Each number is 500 + 50 x the weight over its row's rms, rounded and kept within 0 to 999. Layers, rows and columns count from 0. Numbers have three digits each. The size before them is the row's rms in percent of the matrix's.

# down: layer 3 MLP down (transposed), 192x64, rms 0.226, rows 138-184, columns 0-63
# up: layer 3 MLP up, 192x64, rms 0.272, rows 139-184, columns 0-63
down138 076:508533459579529509474528588529522456492489524482465512522530506593563544499550467423467469503541472473498518487337418454524462624521505472515532569474626520456495561456475542538574533566552543
up139 100:459526469504525456512544524526531570309437496467493523557526419452538593491497533564570498551476461480466416502522455425588536465548527500484521489364433504518528502483550486477473441476485460
down139 092:527457556453497554487598556598411503510387475523496580435473548491487359519530548384408501475525575548489455483505543475516547520456516475539462477528574533518509585503552503545470499515483469
up140 092:482529519560509488555517589385564582472461532499456450500530437610476482405501512477602451509460428428441471470490463490558476557488570490554511471484505532557508539482493439531568541405566428
down140 096:414497535495417516542566463475525388469515430483526432477510528410483464523505454456479556547552630562501454471528464527466556511526514480441447462412581515493505455418560563494452554563417489
up141 107:633453618502539508416477531446466522490426501469424479515553481534453461549473582463461583592502383435527470434532511426514520487527534454446445532519456478488473577488455485518442477484437511
down141 106:572513506473541485512492512439542537553474459499545493422465569467500547490437614502466353528444511562389505544478492505441501459441521591574516501536510393490481484451561533551523568557492431
up142 098:456482600534537452553436485497484496488543452490490511447430498613395451519528548571484577573493467528442541550472514490429489469575509543549576434515387479449535501560539528560545493546465409
down142 096:541548394446547414541478584430436409546491533523538575528534552454515415600490456541494497472483474490468474582435465488501508575553569511631511517485449477448506583452509509512522492514496439
up143 107:507514462548514464595532536507446504477501458410450476570388505422468557570497545496513480341520505466506483572515613626466499519544466494562498560502581508430461523498546502501456505508503489
down143 123:422493494486562495517561564467486477437511392462551524444492559383503450553467463478481497480502480526483529578491571532570523494620475484561558578493465514471490430552472496521462348448448515
up144 103:470577496505538472458519502529475497485498562501452443549569477531568442506561482481506635540566410477424500490606472520461453470573536438553427470448434483413575508499474485485553509462533383
down144 101:568551497542437580537531467500507538457491498366450479477590518583379604475412467547490485504507550513522462502459510501465441535458456470492544524523570516601532529601529418524530532515486545
up145 111:532477530593429575448519498444393589538498539486501553606596481502455565537498517501514622578535510420529507499506460446466512505494558453494529508443552506558491505439520413493523461451562421
down145 107:458516545575576474525498502510537417359524630469528508479497417496557565473535562508446525461472474492453516496401625516529493460532466597466406505488498559497546542522516545487489517568518480
up146 094:467474502492463497593629445441457492432447504475528543600493521410474478528515531382514398496516492453461452490484492491553498567430581472572563520459446514476537528499572539415482443546477549
down146 096:492535525538503555516488497456534435435424566463469503434469483548561517478441456557438506474586423477471584532508446542507514548451471431542482487507529547523608559629512515565550502595393519
up147 107:504509551466504413443601504472508509451515498454458467543335490512418479520525447431461454547516538523497572484436391544510596512545480494533526550554570504458484560451395502462544534520511453
down147 110:426529493510477544438485528581501524435470442475465489477585452476451520494482524545458474483488506483471500579478518336427475464509503480511485512340498488511580441532494559515593452613530469
up148 103:549491513520552486592470543523525482544500458452494499597508588536395519453348544532557498458478553530580529501592547523501510473469493408531476423440504416483491503487395503532478485435521553
down148 110:483585497534507565562498469520565445521472575496524450480498482510481511386488583485490439400548516484564472523549584456553518515439460483473473597433474500468518569355526469547434470450529427
up149 105:448463461523486498471543439491545535427464446490528619483498504490529485487516497552473432525476528485513453550485441431571642398516541498507481464566519504525510458453564348442429506598484492
down149 103:521435519508491508511457443545600541450417455443516465546539524505558436524482473500468460591493570454459495515467530560507494557541503583419553529540441491436405532570490522437464486593609587
up150 085:477464439585447479489435519615593388443485521502572414461556471481463540553588458502441449474534491554482461502454487496522510547434506490467442427457595546452483508578454513470540484412504479
down150 071:527422479506487551624471488422556479460504453565438515493467507482492487584481532548461510503425570382542546471546536538470541424466585478430506455485425546545540545574536515490409436545565511
up151 091:528506524487593439537611478550504480503457568501481427564567455517543388528477499457423392515521480501482431483497547542431498525588519556494450418461496504479537526438529437424522519383540484
down151 090:510478388457465528501371509587405506507540406586535452543419487478526548455529492552564464451520550497503458441525459405527532419454497468479500461486488497485511533454481610567523464584490504
up152 092:484493402516474600498484370494552548513589474613474445480488517550550478588545473533524511553533508528530434540555493491565519449476470498531415444512427545549552515449520515542380434531514505
down152 082:459494534533516542509545535491536450451543519485562449520544416492573484465474639561474476524516557375548480440572536534430490495524552494462539469477509539406546482582474425456564580467475587
up153 109:452509514502505528582503493484443492459468578578499450506491491409564462508571514439477405432548534537480551517589499523499491528625449426443351542573468501500472519496466407517446455484491488
down153 127:461494552480550462396526460567519508450576538506483509514464531469492472517498494623469418424418563506486506414538522529489484467496454541427452564553491486462476426587596563598422525561524488
up154 105:491550560457570531510561469555493518528411454611469517457545502572533490484467514409531480443535466459520471488517487479579559409494583498484417518526597519412533513544522505525413590397468478
down154 096:500572520532454421516593488447459548548462561533469519445438512441547524522580533616599451439569466501456491517592467514401517538453432498527529588418507510543483530506541456476531569526455479
up155 098:400451460449431491533569498572526540485505546510454436595447523428463512554556445529462518392536531516437479513445486618519594531486436460496483453547467457503486550577599552494529526493557522
down155 112:540539469539560538487478450635499598483554548513579486481566464501529572497496524403532452435505491403463523437424516471418464509526493464529484565459508504499528495579625420509564519540541492
up156 100:505477520562532568551503431576466425420459487478523520471506537494505530554457528435475479555423442525514507554459527524468457472565607466446473546523434439519436503558453523399418495631415490
down156 114:521444454545537493579505450552497528500517470605533483510481505442523478500570537511448561553468520490497442330476516507479504461469484480447433531486456492442441400579475470461504460500665527
up157 106:468564575536487593590506477513505511513558482645522560515551582598523510564471526429492492544525555564441450498483547506535487510470597435522496459418433476483553554435442492440461495537463530
down157 107:451486562530483495540509419514511493615458556581579522496593552480466482460556479396602531512511578468505490571478564506591482561474508402464428470481473530439467521575479487446525555446536487
up158 109:596384519464558534499464471461481494592530529518460571569449489581493532504450441459522532481517484434444465509466534494511559385475583427468439546471458514563564534496466478485502486364561528
down158 107:535389535544539514502486457524403491520413551475510572483489555518535472416556485514502566478468529546431610449529501449529474474509411465394499561473445538584533490623512503408499488485485469
up159 099:520512510518475481511474503506616484447498500579547534515467504598462486456588489602517429440498465452516485502574525439403524551479581497545465574440412532501460485465521563382490462587451547
down159 085:496588435530505480447511525510443504567543474361473478502510562486433543545467477487461459462562456499552459511462599438499424530574434440579608460474534523556466519413447457528458560508519451
up160 099:432520562510477447503533538487563450509513495472560620545484434451541499569531527482522510509434544564374516486506451388547446452588576555492572444486479542447522438480500522469501444549447413
down160 091:493545388471492545478517550487400537459509508607510491412462438487564428441476505616516492464515424478607503514532511494575559520491430484525507456521499427465475574453407525536558465567495473
up161 103:411576485478549478458496489470539509502548561434542551574511485409524453492538521464395560452561538519461520564611483598534452374497435452498491530493475544457507450493528475473529450495509384
down161 088:520572495477528485539524469527549479522445463492552544536611420416621465599465458468503529474571531508454446586524543548605516446475508450602503444518551447549513422463542471524472460445506490
up162 112:427481668470516472504480596557469513472522493461457547487541540494423481497534520460437536462561595447463555446568458554439518414534454540481534537439506491434471497487527556552517604443549502
down162 115:525504446460509453421462584456503415444554515495472543413496535579486509534502449496432473579422557556501483556496494576539451456522494518518578603601496572498422607548501492471463493440448496
up163 104:464439501556524645506554411552560520472494456622440512518544555428479396469552583478476542582484467523501493536475492570523559436468478510518455492547448467538508499445600511461472529528532446
down163 099:408549532511483442536510453544493469404405437465471457558473454514487470485454551619569601499505583467464523507510507459564478563540610460525558509546503478502563463536443502479497444420468582
up164 108:484491529495375476532513484404582508517487561456423573536496484425490549472398520524529541527590600504510531510521505478509450437535470547483434470456534578516551511477498595515516467497408380
down164 106:416574596564464515399526401505441536522622453484461512522505456483482637520471499558470418503572480536418447512499486540565501477575524468551523509517486508438442535510542538502493445505567512
up165 109:571425538496503522549460471472357511507549542426460533648529431475468508508423509458473550602533530502496522564540530547455483497517459552467529445456482476494525534562492433558564596538558488
down165 115:473527493503496542479465490391468486601583492391488529511471435552543516596434427448481560463566409493475534504584585502465534579547499591468497444453510543515478396501454469502524503539483459
up166 097:482502542398449482501563558462504576483482511477345474535460631503569455457500445514434509410526472451484422449519511543477491510473496487441478456503436431522498561581444501524465480498564590
down166 096:544526417433515455505490542436460486450460660539513576520532453506532503540518472561476546547496452565436619564500441491499486471511384533504497520505516503481485390544441518538536479548431575
up167 101:496463432516518470506444476597663476514488481457556527530489522472453438573557556441481540503405548505418548554517477606556492446504498542454461443485474428568458571437531505439457481502540504
down167 095:506467455500556436534508489587511416571508539554353565492503443488478432456543449575520518482504441486458454464520564491503533483453490568540517398432487480557532439494600567582537473427496474
up168 087:475408484412513568500483552527482514456482443463442551469417560492491543508565481486528463519468503495416509507522437493429495452494519468560564356488491498534471603504548646481553519422550539
down168 090:536522532465458419599577417552499433557543589515521509545501414519573475547452507498402581425571488475494487480539492473574530552448553513511465567567508425472419428476463446489492432509514516
up169 113:498476483505381537513484500469490576499488615454432542564593525508401528521477553476549500453521490573459472488506583435519409366456412465438489516469539464465511499507486586435506550513497482
down169 116:482477508467497563460485470555548629562546512529474459557554470524492495448582495508462544384461456542484562501450411368553425555565519535504450466512456448503554460431493524482499544594463475
up170 084:472638509434464485418483514465532493505506513499504496529518535529494548528421591455514491479427500539468474470490498479536474539476527601493483509488595497426558548485555315521464424439559554
down170 080:476406477528556518545512501601459542503503453534369534544458523580466442438573479498513510567583408493558518547602498458513465449518479503511479452517533486556455459441526536437584512603459526
up171 094:535525483595544597505545547564567435488463553473496476437523493514513457551537374454476443459538431618508497450543561507498583431473486507498519438490568582484485388566477551465536520496481500
down171 114:501598511503498456490581517527478443615473451542539449454545481495474574407490432513517488465466516488527497424553385452549540447568476442488520468462580458491521487474503546522661527560475539
up172 106:516578451494510493466518560439468508534434443547453577502517514509540542533388500462549381422479526489457465456515498470463587479506455527502420489432385511420518488549463468586508506447599567
down172 111:519452537522506494502519525552495461512543425556548484556643533515495537536542545483543497452481514443499439451441462496417429481469572473445492501419540507527622400598518510442439583543470442
up173 101:516545492584429557474464479485519527451559447487558622461398474440516465455454544503501514516536577505514429555455393543410547488534518568457521458555489540543441516584460498522554515537460398
down173 088:570447439483575457477555446539419480532526554562453478496567495425487517484613546523530456524520452480517528476543454416376456562535535471509590533554559484502442477566541453455401479435485512
up174 115:501579465480561677519576550415523481519508545472516483595393549557471462515542482506456518494520501457500491507451491454511472495480585525562541487465499537461517480522494385367524450490453515
down174 111:492483499508558434504482489539540441513455500469469468582383492488461424426465492488437479489523557545517504432521577459559541626383488481450409474445575548455496505519428511575518551570473459
up175 105:443475495462429595503463466506405516500513516565524517477408531439547422450546373453517540491496586492460384546550497499533598509494432545584475550497477457558501520546508506443489465540535423
down175 096:488561444559465544514487506487480488563504575584497494474565481469553523517456452561462577452476461508463589492526485478562472416566528555430553449459528522491551445580674563482548477440461525
up176 090:584491443482557514580496592509435563445421505528356448488516458416444479610488508485521436473488567513531478495452532491554414436484518479516495508390500437471520504480491523538566513554550439
down176 096:483577483474432475505476583480434506511550513588451485437444572476457509484555503500466495538572515557696538512463505520576439492421540461515554514554475526535496553410423543508486502558467504
up177 080:553525543481471463556512534422576504478447485492576448548456566599459496474572505467438504608455580547490508587516453510409501488529452524575533504483478525531524424377480550525540584460516440
down177 082:506401457604468446533505467516450533554580500519524502494553513410632546454467513471549487418406529471535581404506536443577492472479432457425539476562562476487551525507528470516524513568519497
up178 086:560573546503533537433417496399524514587510513463551502457455497601499547440483475546431498489515456523563527513519495478499590401598573472524461447503569489495485441446488524603522493487384470
down178 089:503456488513458457571552494575476456523544494561495541555459501346469501482539508462639523450475511521493435467455545558499380511409448494429570525440507491515470536616498523514468558501511507
up179 090:543525479482396510533399514417642556496593580418508508467462453516455478491497538530556492491473518598440506474517528489500492566461434492537528547402560549454452567519484501525523415559498536
down179 083:502468503469566437434527479499462462545496413477511413579598451405540525505536485513487505524575492496506484478525460529516454373525594551408545506538448486534512398418474439489447576488485567
up180 114:595465492484474496482488572406498534547508478458510490491324481497456418501489492464500460558522534562537563569475528501455542438613481462461430483521568512487469380513511530602500550507492534
down180 112:515532502565498454426577475482495537522546470605540451510374392536452444501535535448566417524563478503508461582534556526466483489447477531413464564465466552532544449564492502499577519412473449
up181 076:526544451433541467532573553452527594420554511510516544544467477493522500519488553356478469487453505388562542465535468540568435505453511554602435489415536543521500441456514519507556453430493560
down181 092:505500523507456543572404435512470453448466505561553475472608491537658578493516522506447531570604494545506573496426546412461511484508473490474524558522486487587514453490503490413548527572483483
up182 109:464450619477509550540434548468410480463484493463556524495497467400490434484491554499490620485522487457528492545443577494551551393486478484504462597492530476422485486575524502516396527545430434
down182 101:573504576480495442535550552485468426567559512419524462525496419514482564547498489501409543439509526473485566479583534500522535548374511507471447579483462519497394481441497581467544415432539551
up183 087:452496537504466593611449483536471568502444401474558520516516488507530525599513494541531398467474436532482568542457523441485569509501584437426481508449380587552477509507541454490477501503505409
down183 079:497485458388517380440594433466484452542550481509455526547456554478492430523516608527487497453526507470420566559502468464510430523479460536618543453533566485534550483459505572527437501555576495
up184 084:498528520616519632602515544464520512536490552482443546520465467525488534447543429436450567484510448552526466519465544485532521510516581551485518495489430377547560530430485500512516530371572513
down184 077:421497555518407574423457505479494441505452458543475429469538511524491513473532509563523498535554482503490486504469509456469532650499532357410505505396502467515622559532495490519442449547485530